python train.py --rope_theta=100000.0 --attn_scale=0.171 --lr_head=0.00933 --schedule="wsd" --decay_fraction=1.0 --max_seq_len=1024
Each number is 500 + 25 x the weight over its row's rms, rounded and kept within 0 to 999. Layers, rows and columns count from 0. Numbers have three digits each. The size before them is the row's rms in percent of the matrix's.

# down: layer 11 MLP down (transposed), 1024x256, rms 0.245, rows 232-284, columns 128-255
# up: layer 11 MLP up, 1024x256, rms 0.224, rows 233-284, columns 128-255
down232 101:454550454542500475563517487544464474489483504459519479493543494471524520537496516483515464493501508482475486484440530479495522529478529516505489516506495545478489507549495528485507517489428544525482449511480495482504485476516482492532483538465537506508477519487486509520496554551496519488499537480470500504499495472463513478486507503483526497487452501510471497514480498527487530519465
up233 099:495517496447479520502484489516474480484507494464527503462524518526501518496477469467459529504533485450548544511498532455436477561481503505495533470518465485442489482512488502466506526454528508476498470471500526522522509516481510479514490499511555485541498462470469465433467488515482490494477473493485501439501502501482525504490519493491476505488495476484488485482526473516536504478483
down233 097:505451523494530454448486502479509495480455527479469483497516517449526513522497539526503491443513456489537514545541506483462500516504489519529512523506495471493516523487492492510534502510513455493493499480476513492501518449505493520489505518552511536521523513487457495499502499488496471523486525513459512535523503519481501502483516525509469486478496484509493515503473519527475497482570
up234 097:449496535507472536510447508503461455506499516485482509437480492427493470560482486520490530547506549513511501477490471455563483456477504487526462463468485510453470499514482463514499543508466504496480538489468490522496510551550501494508527479479520507446479529489532504498537487481503452502516504537477462466502495518499496523525474509512506514513493475533495492514526506480446532505533
down234 099:491496477513494515503486527453539558483504491551532500503526501499515507454474465543475497511491482522505496527478502513462533494490528482573490493515517508531486510501447521482491500504487498562475468498516473506504535472506472500494426491477502494506478439522520456523478477525507458524522528475497510542530500507509524497507476478520504528464533483492479504457491487497498521459458
up235 089:528518520500494490461509539505493463494495509508543489524513510548539524487538525547478509482536512485512474496494505485541494478475447484515518506477507527518522473490500520482514454515487514461479479485496470547489465479494508489493497514508531475472458536531494531488467461497509489489488508447545472506497489490523550496491507462525501478524513464480442516468546480574529515503462
down235 100:501499474498535520457490474501500461504523503492494476505503474505483483511478545555483492508478523512502511473479563526495516521464496507438494434542489511458545482505541476490507538517539489526535514533487538487488564513485487517488475544504499510479506505466469511536554518490490450493486506485484490520507527502560456538493518498530513494504480550516516476525476522516459549503463
up236 101:504485543499493499517446508508493528445503542497476493532487512449513498510495497519507475515499487464490508552529497519504456530473498487537556491497522487497522495448507472537503477518533530536510482460540481475512470510530504516455500500450552480480533517505528518446533507481463486509548540491470504483506528522472504448493485511491481517534500493518534526515487468466492541484502
down236 101:454482463524514481494492502505516484453489482512492521522509515489484526504453445520530502493501504483518494453517496477517521452535544535516514530499538537494513502529498503532489518484480483477481507521485548498485516499512473529493486484438527480499511465499505491494504551501493496473484516506483472469485500518540520532508516530482454453469509523514525465503483467512522507473556
up237 112:515469461504458517496496503514479481524491483532497475495464500484551474489502501544459467462515487517489516517502469523466529528524485495494498455477500488536509493541545520472458501533505536496508491496496474472497512534440510481473538536483474475440477504503539494540493493498442545496521510515536497511511495503537537539490505529558514487514490511488477509518477466489554494463528
down237 107:507487495517519525496503549523497483489517456493441499517458501497486550489507521508529484445477470506453522527510510505520507500515501495499519502524496522541487558542514488477493497536558526475497522491468536497490511440507499520452467489500500501494487579522537543514528514517465477509471548541508495495519528479501468481495476469529519477455516502490465470496510519495475533496510
up238 108:475517456469498521494496512489452457473534516469490496501462513483439486508529491446500489496491470503529507472520528505475526463492521469514544482546521503503525531467517505508479542499527512479495497513502539524522514515507480497500472483499549498512476524515541506560503524461493531514500475501502501463515487503493503488468538485531482513504513472473521455508485486505469459449492
down238 109:495519494484497513508504494448501499490487471497526505500483510505465495523519510444487511475528464478516522429523492492470507459498540488499519512549500517493483456487532526471531490509519521486522491555511502566489500508495494506525490506487510510547545552501509506525475444485489531524498531496476538466492505483487466516500525514509501484522552508512541510510527544484506504473486
up239 086:482475495494525506525484506483533521461537502522532510472521481480517530488557519522483503492496499505469486547519515457495473514492521480484513457472504513499496509455533551505475482503461520466532543519502531477578538508513509491491539517503488503510490492485476510474471485499471466510517477491523475479512481500496522502517515528543469514497485467495488530513472511501499528508500
down239 090:541505527536478501490485496549497477496477506516439522515503494494543498514499519517466512482513521510490507532521506523483480563473512504508545562480516536503461470492509490498495525491501474509480509513495520487525488544460571483450483468507504518559520506505486475489497494480533509521461444534473496474475486499532504542495501481490521498477487495551478468520464536511485474503526
up240 092:510505531530507488474487548472466539481506502508482526520498465538475526493477513508496539511490501489507479528530505497500459482527526521503530500516504504478513499533486451474488500526486480539515495499502518473447491492509453503461475516490535517494479482426495513485463516464488494535477467489488527498473477478491509537521498537525479523470530515527489511461505499502489469519447
down240 096:485459484484491487507524519501531475547479551497499462451489527474493523487546482490479510512519521486535527489475523489462461498533491528544471459500437497500477515456520515514489487477515531466494487486530469557517487534463497502489483486472486479483479497489497479487460446540483486473480508507501468486510551486489527487488513542497495477499469501509497533496503472467521482531505
up241 103:534461496492542497471462458509542477498490463509526498490496511491494500488488517473495511514468544497501501505488445495494453531550516511503488500502539511488457475550473474496524532476535546540535474507539463487504458498475483506503506500505501486448524507486526502504528504533510439504479496553434531507494480514483514486526531522507501485506505519527465500504520517507496521529502
down241 109:492482488451541490485512524512555493537553476499468495483513512503517544523477471552509493506479495501523486467459508510552500555497463462471485482513539473463540475506526509506490448475450496483510516543493505488567524518501503508524497490498507481480466464482542517469506486535498486558460487520505501471456496499548479510541493500476517493512549480500502493509486517478498492509525
up242 096:588529508505544512492468523459510498496519502472496505464514483503483492491503463470503516482457475487510460513476510475504534502554486475508449524486529494520474498506460495536503485461489488450481536505495511466466523487475489544506506499503456510476429482474465474499496507504452467450502503423520488518526518520474475484493465472503522511497482484490448487497484477504462476473524
down242 090:471458507486460527509482533477511528518527531531487487502531459513470481514507464549521511538479491506460540513533485461526516527497486507519499500504523472505511531479517479496497515497515530529524446521488474522485513500494458462512470453530527491498481502505493450507491514502518488523471494496560485525495477458514508508494482479518486465538516493496452482500523513448531518473462
up243 096:496444541482463529485554536510485535509517498524509488508457512446514516482532503544477520464467491500499482521539488521499501540446511476498505478466481463538483525500508505506506517471509506513490478530494467496492488508508435464512458501448488491455501468490501534465504492474512539510485504477517504481495506526483502501514467540490531533484482489513538495495483499482479523499503
down243 099:519514520517489521523495484493490503459537452504522478493496539515487494481479478537490453553495515557521477493519528502511503515452515455468508508511501494472504499543483496482475461509495524506455522487535507490464520463492518513492504471463501478530484512505493497508517500488505466508541508478505513494486496526503484480476505508492502520454511468545465500505492506519479490456459
up244 106:517476483480496523499504507481499497501446480492470528500506507517486473502484527528442485519512529492489478475489500494462475478454491445533472483488509534505536514519503520554496522479486514490466501468528492454510545518477484468556519502542530520507516490519492498513523515534488504530488499504460460494509533473503510553476476478504515488518519527505536520486484578535542441487499
down244 107:543486512473536505479517481480552510483520496540471529494453496526507497515552515502473510526463492496465525448496475580501454505455511513515515503523450512485515518501533511491532485530466531534515495475479481523505495501502504466508498564517498529492515500484503507439494535481515492506489530450500467496482455504492508517493448514504507489491436492516551502515470462510555531507507
up245 103:517518488493509493498543516530492552482502474531541499524519488506485474510519453456556538509483517506503520518493487507465491513456522517496475585483545497546456507509547506500481503524491480509495499502474558511536496464470504474514505503468507470526507481473430486518508483480517506502530479521508482521538513489464506492557482478489533431487510523474521513483481523462498463475503
down245 100:521525503500492510474495516547473489518527501546508443530490444508504506485463516491485503529522527510474446516519512497531537488492493470500522468475495484502534545525474577503470446458500465566503514517481461474484515487501535477481483507479518477524490539467529478478490489505473513517512485486488514556496439535508514483497535489510525537520464467528460483496511485486516479522465
up246 117:482525542472516497474495518477515530500475553487539510460486518521505516492502512492522528515503499524509495534496451483463481472540483444494532529472547512473419465533490476535517495469509560483491510508506468500486516446502508513502483511495514473481531506539522507530518463497486550519461518477479554519510514521476499518526504510542464509495548453487523505495503528513470518479517
down246 111:476481497522481546497479518500492488510523459493501494493519489534512512513473478507513485507535498452506503510532501518502468499467483499449490439522467461504517464527498492552503512494464513531518474476536472478536488490500526559512524497460488487465519528494487465515541470473496454484486493495465501485489501564495517510507501489503486486520501443479511491550467507496516505543476
up247 103:473506489499489505452521449498455488507518487549464460480526529470486533515500516506507512496485471529485526477486479474448492489491495511465511461506492522506505495527476496495498456484477527494518520457492492475526483494546512477523518498496475510506474486468495458482524521513517532492539515504470495481472506523499510521504494518515545493491539467500463478507504494486506486515513
down247 102:490487517462460445502519492520544509515517493487516482536502469534483510536509471512531511494524472518520535494507456474537486505476509480478458512486497526519501508462525522535501491510518506533513502495496461484503461531494487492524529508481531481521518504462506474490493557503522479492499485511511524482519509478484519489500442499451470473446491545508530476485496472478511539491494
up248 102:499462530490500486506455466523515484446521488519483502464487525466501534480467487495539491492501510557467471517547521512492500482499518509495560514490483504476477499522524476526464513506517429496499490508487495498493481520483482489493530457517492482509526510457457518532506478426496495464499502483483500479475522472506472473520528506517495511484493509474514543507485453509513468482535
down248 102:498516529459476501507495526454482481478514532509507454490473482528475480444494520495530513425511494498505519516539549472510509478506547451467535545478474474471490508473486507525469536504458508484489480481526511537495545496501519531509491496502552493556503542496518465480498517556516509504522486504482521516492530498499513550514502495505466469511482508463515521490495461500480520473455
up249 099:465529474484476504508501454524480495476473486499536470509526505500516523497517507487500509496484416493529500485522514461507493498488487468492538519476488493506441432524507480483494492447472485498547512532528445489495488466511470523493464501438507482466464500517488534507516503474502481491520441479487499495491458526488499505526498483519446500486522490529514453454511486498469491514513
down249 098:498527493467527492505512521477522517503529521464460500499476487470496528502520514489553468516556488528474484429531501525453497508509495495495548530495488509462476532525524490466494512500510488522502496537480478508478520548450545522495505509516513513491542479477490507474508479496502522494442502491505530484517472456511470488459539513521497484524524532501534481538500544497550524527477
up250 115:488486468487472523522502431497477531507492509515479508484516483502460527447511483491473503496507515485471447485461488528485469437539508485541531480498478496441509512515488480539452518528486504490530465530521489487513509511521475497501514484461557481531461540454508538491471488522485490501512497505482496523558484453448464511527467477499475501528558500521490525505532528518527512511488
down250 107:520499487490533558479503478511506541506492525501464514497531484545490518531498483481489479465502515476521515553452515539500482491498502467546514457556532476498506525489488511497513479520534449541519552506497505502509532519499454537513491579555510495478502494496508485504504512468487495494475527515465554513550522493477453485514487462499486469510484472522483470531467491510514537523526
up251 098:501466538506498494472493487521448502487516479522526486514454522507534475470557566494487508504465503485429508512532471461510518485499503502464533463514477545519500532519533504530480506501542498502535527492488506478463505521483491542537489508452478490505499511531482511474482480461475550524507543486440502531458473496470489515498526519483502551524498484501506500464543497480524536472523
down251 097:493459520514514454487518513466472569511501495490545566545525507512492454549516460486526493497494475506528529497442480498514490535491503487533515552497526535509520464521496468491480509530488494484496488468532502519490526555486474490460495500512479511473474490507518536580514512516521456528485466565509513522528510519477489499520508504480523521513516533491512516490528533467452493483475
up252 110:504504474473475494484499540529514536429493509549480531507504543480502525540520524485503502518482486536476497502496462497492519506523514506487502492522537531465525487485498505505469502494486473500559480479517459461505481486478467486517498491488516433500476528513527470453466556466523535480464535556513516486503535550472505541505478509513460518520513465488486514528508471533520507492513
down252 097:488520495501526493497532472513437503453494481503503532496515486501545506506525514485493512500511511514477524528454527518514493545505473496492497481514492527570501509489482503503479489530496497493478510534522519534511467536486439489501484519475501459534469506525542512522523502543490483517483495538501529522529528523490474502541537514496553460511486486527494511480477512512521497487503
up253 097:508463483481558477490511551498501464517480482533504506534472504506529513499467492481534488465549471547545478500478491515514463539474538517489500501531497498520505527515477477420516527536450530505485487506472487489495482505493490497518487513509523518498498484512507494512512506483492510506516492543486469497500493481499470450473465501525498462478540515543483505461514498494476501471497
down253 099:478466492459522495495465489493504476479507533535500482504465527483480519519485530507506495464515484494541461486520497470496543508481511489516524495511515484545508526483488552502486486488487484458487448488536490542487511469456504505533507524476494522485513523477527500494497495482510451479472513497500473496489522503525499531477505465513493483514437484497469459517492523492495497489508
up254 099:492498497518559506461534511478498506535488471502512489511469464487472474473474495531535568492448484496487513535543484520527463531501502539494472524529475494499482452478521452528511522505499510458488526486515523538529519509489454531483504514503568504496512522499499491487429472522408483518495522500516474520521491489483521488521521525489507520491528496567527493488468548502486509516505
down254 103:483486496474483491489487473528485524513487503435498537452443521515523491482513523505481555483503520480523486520492496510491488535527473483457477527523507505458465487523513519516446524532517470482461548482510533478549539493500500491499499481511485464501475547494520474494475491497484506514552473536510457509502470533455530563545473502466475503471505552468491463466547500483508504467473
up255 089:511499518493516551488496486490512521516475504457487531508526460528472512545490503489502486493537487457548514461488493508551495470504500511481541519470469498535471485475534500563466528552485544489510484452455460496496529525576504502541452486487520475507516490483539483504519461480488460520559510479506472521542526514477476499460500492488480529507519471524526503479502498478488494545495
down255 092:504508473563531520472497512510478473537462510516504519459493513538477482504519488510512496536501486475494501470488471535467512529508495478504517484531480484543481506546475484502470482503448466474538524476529516519469463482497454504532492516516530501476478472552493506520491497491535492512492479493450509501501485491509523525498505518448452485469501556489548469488467493495512536519526
up256 106:424511483443513478455509470500461511466526485546460482478520525502515469498494479536518526494546517523518527480490520502502486477496507483511515521466506470517535517521477478510532499533521477537542557482511456514474536490523512458510510460506491514490513520503488515501511557439464591466486488502509492539490502519522509450466505527484500513532538459516555510444509508517500496468509
down256 105:481504493497484537470514499523509502482513490487482533498497498499487491511551499489501525481505479505538521528517508478493483459467517471464561517496498544520469507527490494521518477467471467494524509503470479502496497518471496525531476526480514501444484494502507487494468497486534485508481481508495483468550443492493445481500504547450502452461433513539519481503529495457500498504489
up257 088:498472518499521513510469507503496504494467481497486511529523485471494513529476480502478499474502517529545539479499473507515481491552520469482470548484512499473511471481492480540504536492490499477495489478461499486439493467538520526480501450532469482517481489490503476488496501521538516451517506482433517496482524525499426476551511516512510512482465492519510492474465470476470506484513
down257 086:479473476517522518478486509519537485489519485497468498502561532496482511512500487487497522480503530504537519539490469477513527532513499479503572495468548468526473496521475481517476497495501514524489483521478435513434503482494469470517535485491478494509456526506512516523480506522517503432484473522498539483481551505536472462496500505557552499481544500522450508545502514485509513506478
up258 102:442530552498540505491492554517478475508508477486510527462500482443515479526511498494501475486466511511526486471519496515498476505479511483475508525491501515474525536521519486480512493472469464516486496522573501468513460539514475502478501518498501553533556541508492509510490486498510510498485507523479512515485461516480517539493514518498492517498503494555498498535484457500506521436512
down258 098:503502465501492514476459521538521515562505471454510542508558473505528488459493473487510503513514491497473535465543506497538477526503504522566535509497495509487508500478517514472523586511525478491514479472517528476485507486542506477492477537514502547528502512501542501527527536494484500481510499481483549499496479554476491495480504464481542512492541508495494500452537499485548518495473
up259 104:495449496497479483534464499498519460506463501502466498484481495490467502531477547510532526512480484469506507512506494498544526540495513474503512504477471457479453548462520497492459520519519512526497491528532494500522494485503486500493506471489478459546510450518514484502480502516472529527503532512429495473519493510488466496469491466505496533525509528495501514520470476475542435468513
down259 102:516550536520512507489533546518464517464481515503553548482492495553560525485457502445550504507517490481546525481491495522525526485505522494497520528484513523500502456492520474459500487504497509455561503476493519517507494524492512466464469512510513508478519460547534495514499514494500535523488524521476508487515484478486544502516525513489515504498524459474516493492537447513541483503518
up260 096:468506511493445482477492494515481508545491539498511516489505527457499554470545555495535506492490511471519486464472475506500528524469491464491480477492527474506476480533524470510489495522473475483467528513538497517487501504521518476483509516533454511470463499521511505497479534524520518504469510458544508460531495494471490551484485503514443500490514510531528500488451484463477456476481
down260 092:549512492533484519512502522533505499491440503494498490539486495478529521443473477502512520470477474490537544508482506509496494480509540532492504494491482531484502442521459513493538495465499495483536494534500528496466476525522557491521458469513519448499488454530477504538487492476530503458499514473482488481529521504521474466484498493512456514496528569484483469472463508485482492481483
up261 100:495489526502482519492501475523514485516509492492483480524481471491553533517507505517515492519480528481566469513493481490508448527470471519505515481528517521505498458526456510485488486454463500516507524515485492525547484524533471496481476448498490448519439532473523497489463483502455501538506508487468477476545518530540506495493490516467518472529497531551465516530508490505495502485482
down261 103:498511513488486497491459522468527542511495469456476511531496463485502485483459476474505515525488499483480485482503515541482522473492511558533514478505486459497500511522471474502500503522477508457528513485430461514525493521498492502536486507495493482435510516506478526510555476443494508526520537513541564491473522515532533501457514480493498522494509536507511533491464521463473483469530
up262 095:518448518469471483558509483549523515469427512491494493524516505532551507513551522483492504506481514500484497511492500520502517519501462473487482469455512481479506485501520461520508541476489476517507501519517446490558468462488512526497489486486496489434525472501506502531507483516456504490480474455502469497495504514482475520484521554544496501504531509509513481503493477459520523511493
down262 096:494494521534474462463517529523469528498509511483574501486522527530515511452482481485494505493499491492506461501521486496486477502481489535491468562518472490497528494511581477491509500458508510453450523512489510495489488481498529535474532489476506527504498498540498498498519444520511512508482506485456516489504504530470505530504505526467501490472531515490475491506492545513497507490460
up263 101:504531457507484467504479513514485500475498497485536538510542458491502487523417432527523479496473473507500472529502503514472519500514464503504528503491488531536530520553484536490481472489467471499545481527470497507490487517492479499512493479485511523501443512532488476482472515474534528599473491480512505482478490437483485481490471489494494496491491487499499472500503455532524490528493
down263 100:518505530496489487499522502504460511481506510506485470534490515488475567522470521466497491500463488517496500480476507543477487513484488527511518498510507461470498551494503498525503526504507502499496520447497506539517531519509476500474534530498539586487477479517509526523530448503513516531512534530490505438483520499506484522555441531456502521497494507470525507506475492503483486490521
up264 101:501464560478580460482507533461441463510526488543505551527527493537528507488500520539531518538549544477510455472481513502485491505512492522524536486512502508499494485481516479545499513494514543477508502528502520505443497526462497537484487512513499522497496490493479518505475482524483490480496533495445544547483458503486496484515540466486489506532496543492473537471546499483481512502517
down264 097:506523497477577522565510467522481552470497487524492477483537558494485483477491544470510499469487500535496528505474536502435524507503516475511494533530510505518423491486481463537470512530442492451484502556493505495465514492473520519517498482485534523526501518535491490491475495519507503501474546516519492542492485509491515500550474532531493504504454463472520501453516515534462457533483
up265 103:523486496482501506479512515537501474538509502481489468467454491484521499543463510543510507528485520515450526524524500522516507514477549501491521513519554467487483493473512494500483479448493468554471464494463519480525484502506465477502519488498476513503495474537509520498494531448514516468499481492500489540525458465495497489485450494496451518531533440470483508486497502492473452481469
down265 102:472530479506539515494478516551488474539470532527469494464500526500468525494505466504534510516516524519487538523503502552475509513485491458483487493490515523538492516516494483465464490528509510499477472481502459474450459507512483464513496468462519505513456505524518514463475495486483503531470489522507516512450465503475533529503502559501484487496503533477562505435495515511494435514489
up266 094:534517477519508495513465496478495487473507483514492434529462520563505472517545501493517445484505500487479489501488518490503519551491502492499529482510514508521467499518541524519529507508465497484461533488484542523486505539508522520480468551463518478493522555481481495505484515508520480446508502518476487521545519467512518533518523493473502507519530551496537537517485484525511520470511
down266 101:492526496487477440465551492499472510512441487538524461481541512482497470470550486493465486492530499488470555523543507513519492469494492555483506505517493471495497482458489483499511501496479488495508506488529488524439533500476512489486481505477507507517525503581481482506529475529511515527512501480512499535503491542503498508526507518490490502494526455487516546514460489528482495528487
up267 083:504502499506503466445486480499526490530494515543497525509482537514463548499565493515459495475500533495502522475500520476535521542579512516509523475517500492486480511526488522484488488488495528440491549545517487513530487486533464478509516519483473472529496492546482476533473499491479473487475495473450496486517518479521532514478511584502493518504488471505509500465505503491481488448442
down267 085:489517502473559517494507509482473525484480514503549514487498465508526505494465501528490487514495506514506449442512481534448483468497471514504482523464488481516487511473516498489520518528502490461468480500496502531528510485465527526488504511468503506427436506462526493494509510526483528526514502541489461449499487502490484524578486500518514474495495490511513514497514520481540498472466
up268 097:508472492476543512538497515514475540491523461524549494536486502490481509491471503531498528530481492494480587533483504486539458493519501523465489535510513516513522434458505503530516493514515507461504443505473463528549493491486506531530476500475492490497525529507511494510525568466447502490517530532483494484498541494479468442492523504505475499504526484519496506538497505469473530481509
down268 094:480489488475502517533479521530508488545496504511541491502504530482499481477487479529475515454475500487534485491534546509448549510458513520491500547527500536516515512524496507525520498463492494548498524495507526459470445471476549535519490494477487475554490495495504521488463511533462516483459498506493525506475500430528482533497518484525475519510459478504480472520504509493477498526552
up269 102:492483500472522498508431504521477451529532485520443477447494528502461508533496478517528494462535506506531512490507499521492513474482520485498474511454525569515495486486468510533507516461474516459553529506513480469499441496487540514472492487474508527524506524552464532501499534520483532479522483537474484491518514509524514504511462515508520491485498456520520503482527532503500512468477
down269 101:513484474520472484503485522539546453521507467510502490462529547494497477502517522464509479465463483488453524508536511554535510499493494501498527529498496506478526501505490460524546524515475493553494500477484483479533459524520491471496514489544511506483549518484483488535529517480529485509479530480513449526418522515507454522525448532502474474442496486472466514549499522513507497488486
up270 093:438538511498485493519471485537487508536549491524452543490495553520546516513520475527522502494486493524514508501504483495463499499452513493506506520512506498552447479487507523561448500502532517525501464443515483519484505510503501463538511499514495484501558509461487472487480498502509457506502504467489471519497511498502513512520501514505513538452531522478476504489506487496520465481529
down270 097:533526505470503490561474501516474476498522520498495488480465521483506509563494502518505511528502479521541448502511522497503511512519511551513537512514479508549483482523521448466552465458537477564497506500490518521500485480467530498465469476524458557513480511509488509548494486493505529511534526478451518509488484458478478497458498485474479546492477507495490500497493549557471495487494
up271 100:499488482482493501488513534476495515502517506446525563536504525508523520481472510467511512497513472502493507493467472505504551493511469513475479480480507486497499503490474503528506463496502529531504539487510529467496461523490518563514470511478489514475518487539487476539429519497521533526482517535541485516501531496503499503482486513546493497477500505497481496492524502481521480516507
down271 101:532545501487454514505495500530528526515520439539488511480493532510527449544493515457510519516513484480502520507463511508530514489543479477509513508505474507506500450504494517503527474516495502515506530524514507502490496466489530499468551519485482498531492559536523524507491500475503452514542557512536507542520529477514526464468491472483513508493489505513512516489479495509494509530530
up272 097:505509470489454503559525488537554522488501486454467470505520523469493504525498482496498505480535536497511504505531530506466540431472458500510456489467519499483481495519500478492509488527527489457507498432514501458437493443513489524565516555445476471530557526450493472516478496517506488530483458498456474532518504502532514487493481523503515503510505498498511501530493498498478487525509
down272 100:478503477557513515547542503534486526501487486468488555530525553475527466453503466488512486465520462492494518519503513500462500547491480514513474562509535506494490503516501485484484491529536523477491539471458507474515508450476486514529473490481466503510514517512508511518482522462517521515533497499458495444508498461544499488455487492518482516531512472444512502511542505519490502548495
up273 105:463462536502505508530497558488520498517507516559522485506433529547546514511538516519517495502502537443482487473526515498465497420501500564507544506485517480491475503505522503498508502428506484476563509493513497480486507505485511519489510486506534497527510531490454487473481470524472536499485526493516469504480524558486501492497514458519474487477490507517493508514501520496491540475522
down273 104:507500558506487463539499493500472540524499526479487444522493530525450474528495452472465493505456498505500493495517529474475516525446519515501479519456513463512453513462525461498497510523550506505504524457490498509520511494521502485553499510436506507471516499478491483505517489537474462473487516523497496532507501493481480528502524482521492509493503457540546475480510545515482520531526
up274 095:510517531496474511480514504489509512470493478500525456523518490456483555509500477468504519475532485434478510464512483521555469501500535501477517505457468457483534522546502484498531518493516463497496499470508498528521480479525500524484491503491513501531526512462451480499475487511514496512480522517510468520458496492517485493501462555478486445482496522479479507476517455478480444498466
down274 093:489466488438525476527514512474488537498498447497513464505532482507516494481485503487513521501490532508538506511513529485505517536494453540514455506488493563506519496489539484516508477537514488490526465506503467487515525495482500516486525516482488493488453540489483531480485455525506473545500476488460485550497490515491527494507496523484517528495491506513498489522560512488512474475482
up275 092:482450502509502509524486490496493502497539487473517535487503516479543570510510518456507506539473511488499494507496496525509505530519513484501458514480488539473486499478504536464507496473486514438454538453491499452484526464521479488488501462509518453508482491504478510499497516499498519576523482485522509483497512506525519461511474543509502515520512528470553535471545478522461504499484
down275 094:448497506500462527507504542503533536533496496490497502530496490505472516556478527516520519505508469499495499493495492442472504481467485528511501494535451521474458475475493513517469515494506505487495528478471493486488511478481514527494478459508485488540502548522553469533500486471526512520542481492554519497522475557486480430528472556500493473518498511482506506502520475480474532510472
up276 103:524519529434509487497499531510469485532538502457522513501536540456528535513511446479473534512509481469484471472491483455498523514479506476522505527499514471477487550464514487537482493478482511507504516480532538507521489525486450497516479515473478522494466451493525486549463493508497511482505472518485538501480483494486541485465524518533493529478500542510541529482512532466461512530490
down276 104:483477515499510485493524529526528517532524475483502526518508481475534516520520485513495507520474516518487486483492546488483522484544503489483495465505512501468480476469485536480436504492500490489494491470485525469472496485450538533539482493469511476483536478520515502540502506496486479487485477502565551526484481498507523476500504461524527505459515527510519496551494505514530511547527
up277 097:536487551497483509507511470540494497483517472543514512516503517463554523544517497501485517495493506501471520529484477486477480515511520478472492490507496518467487500494496456481552487523493498527474484503482515480459472488495486565520476483487521505491514508490527523528495542460510517490483487479483493481445530488549531548511458458525506450521502509534507522489510510492475504508480
down277 100:471499528515557482502492441510480475532496507510513486511486493548477481531487551503501518535525529529500485484500528516470533499485491481517554494455527477473494499536476540495512462474514475496518496441518476496505510549468530494494502514512534493547503472499507508487497493532482506513488479473519476498511488524528527505554513500495513521490504517505495451524505498483502503494546
up278 086:453513482472482482530517452498500522495497543501507452510481496541506508515527472464488472510492478451512465520540491460536477483472480526531503521452502523522493504498506460492493514511493542493496531512514465493497487522547519516520531483512513493510501500514528489520464479484431529530481499530511480509497522510513507530497462503482505508534484456515517475492524490520494514512503
down278 096:492532514470490438488537493471499449481513503471482470485463534535484518469502496515497438482485486527500467491539474407473489451525504500519510525501505487510503509528477522562504427495546519514517483508518515514489531500505527501507525507532511506491503492474480502528483517498472540501458485511500482528499499534480469502528490545529537510487517485514471516479473504540523522494498
up279 101:516528502494549495509512494498501517499478501519482498525490512505525438461496514468509508518530474526517494505526479484530466555444513482470510490474558516520463495478498490482468451532532472520477491491489497515510528511473476510529512536521486476502494498459501452482490502531529490491508505461489483471529509462481483537515502479473497510507506499502515455536547501524462515504521
down279 107:478503542500454480513494488475513519448466462481516503496411485487487508529538516476504503522518519493513496526503493491513476507515507506509518468488536507501476462498487499488457521513539483535579493504503513523491504494477467510462486498484493527501445511526521470478475484476507509476495525526515470526515519485483475462533502501490509542473513516516489484508483510493455568457472
up280 095:503456523481503502495499512456520518550437486496484466503479480448482491512535489537489504505522472545484490490498516524524470498526509479482471529494537472516510483484541516503450510536524462480484503504481461484492506464499465528524522486485538489510525475468498531503512520477526489520481556532482480497533521520537518504509481490493463517504523483528519524497503473506470498524504
down280 090:503530493531439520494518461481514502503522507532544487506535505492493502482491497471489484511549482514521490510520499482512521511502502497496531532462525474448496550548492450489534508470531524472511440475510481542478516564483507470511501500494477461488480535454483486497462483488487479538484468481524553531490497473498499497509499513490497461538503515471519484507515491509518500497522
up281 103:491512519520530519505534483504526535500531505479497466473526556504529511505531467491469491500500512472540540490483456518468516461538472463508474484505503512539484512526500468457508523508484511473498468487450507507548475451447521493495499476485495507540526492511540482535508505511484485495501515511505548491511454477481525468518542529502507441520497523498509495482509505525513500435510
down281 109:520491496495503500535501537504501490447472517488524463480522507522548525513508506573466482486475490481514522484537513435497502487486531537492535485498471523474532541526503516450482504523472483514509435500478532515489506487511535505524492512481467482534511494515508491538506493508459500480545469472467515509486487497492535525528466523489512474516492534499468472516490511511495477438501
up282 098:502557516487499532468479532534488510505466500499522473499504510450510538470545528461497540476544493491488525497497508481504483500514509516487524540502502513481448493493548507499495512510549484495476506482518540517457529533503482489477511531468511497477502482529464525471502532457492502510558472458508443519472527485496499521449509521494484517510474507496461485482503453524512496490500
down282 101:500463518485519507537545499498518507461479459514472462471522510500467483538549504538508524485522512525515469495478546530490530500509505482446493541507496533510519545519511536499494537449517522504496510539546509534495500539503524492537497526520526497528475517566511501499482545495518542524551461472450492545520516543497495458517496460494496538496509522505498500506477489504551500491479
up283 114:449481509476467550493523468520486500503497540471527464445524484483502464479467467499534508469500517525501502525504504508503529499516487488469488459493528513470523498525505465465457502521491521522459496501506468523490444469493431477488480454509509470503474520502496470513485504533494555474486513549509486494515516497558499508514497504506468527510515495483470505499492514456498509480516
down283 109:502510479498475519528481481563512449505472516484465510432502508529542465496545448519504502477537488557491543516516490510488525499483488512515518503501487486515524482509516502516469486520527502477506522447492525564516504466488531464502482449456510493470549535495515503496526511528525489505487479531523491532500454501547478484522537491491510495529516485486473472510448512489499463477518
up284 112:490564505512507516490546505470497487543491517560485498480515545526462545498527547502489505440490511500514507539462477496538507490533512491507485512467498522519498485529535506475508510488519497471504519508532527484496496480510456501528493492479454490471466517550492515467465489500495543494470501496498493480478520510541472497500491499543507477481549508503501537510531500548481471502534
down284 107:470496466509484513455518478494490420500488532486541499485538522458502478486467519536501493476468482476480497487553507514480499463478476513445495487524491481491481497500489514481514477457503500506506503490503470521515489498483475556489508495510480473521509480524492517503529451476531451489537538508437480580538444515498495450500522513483481498513538503500537524509517524502526474495544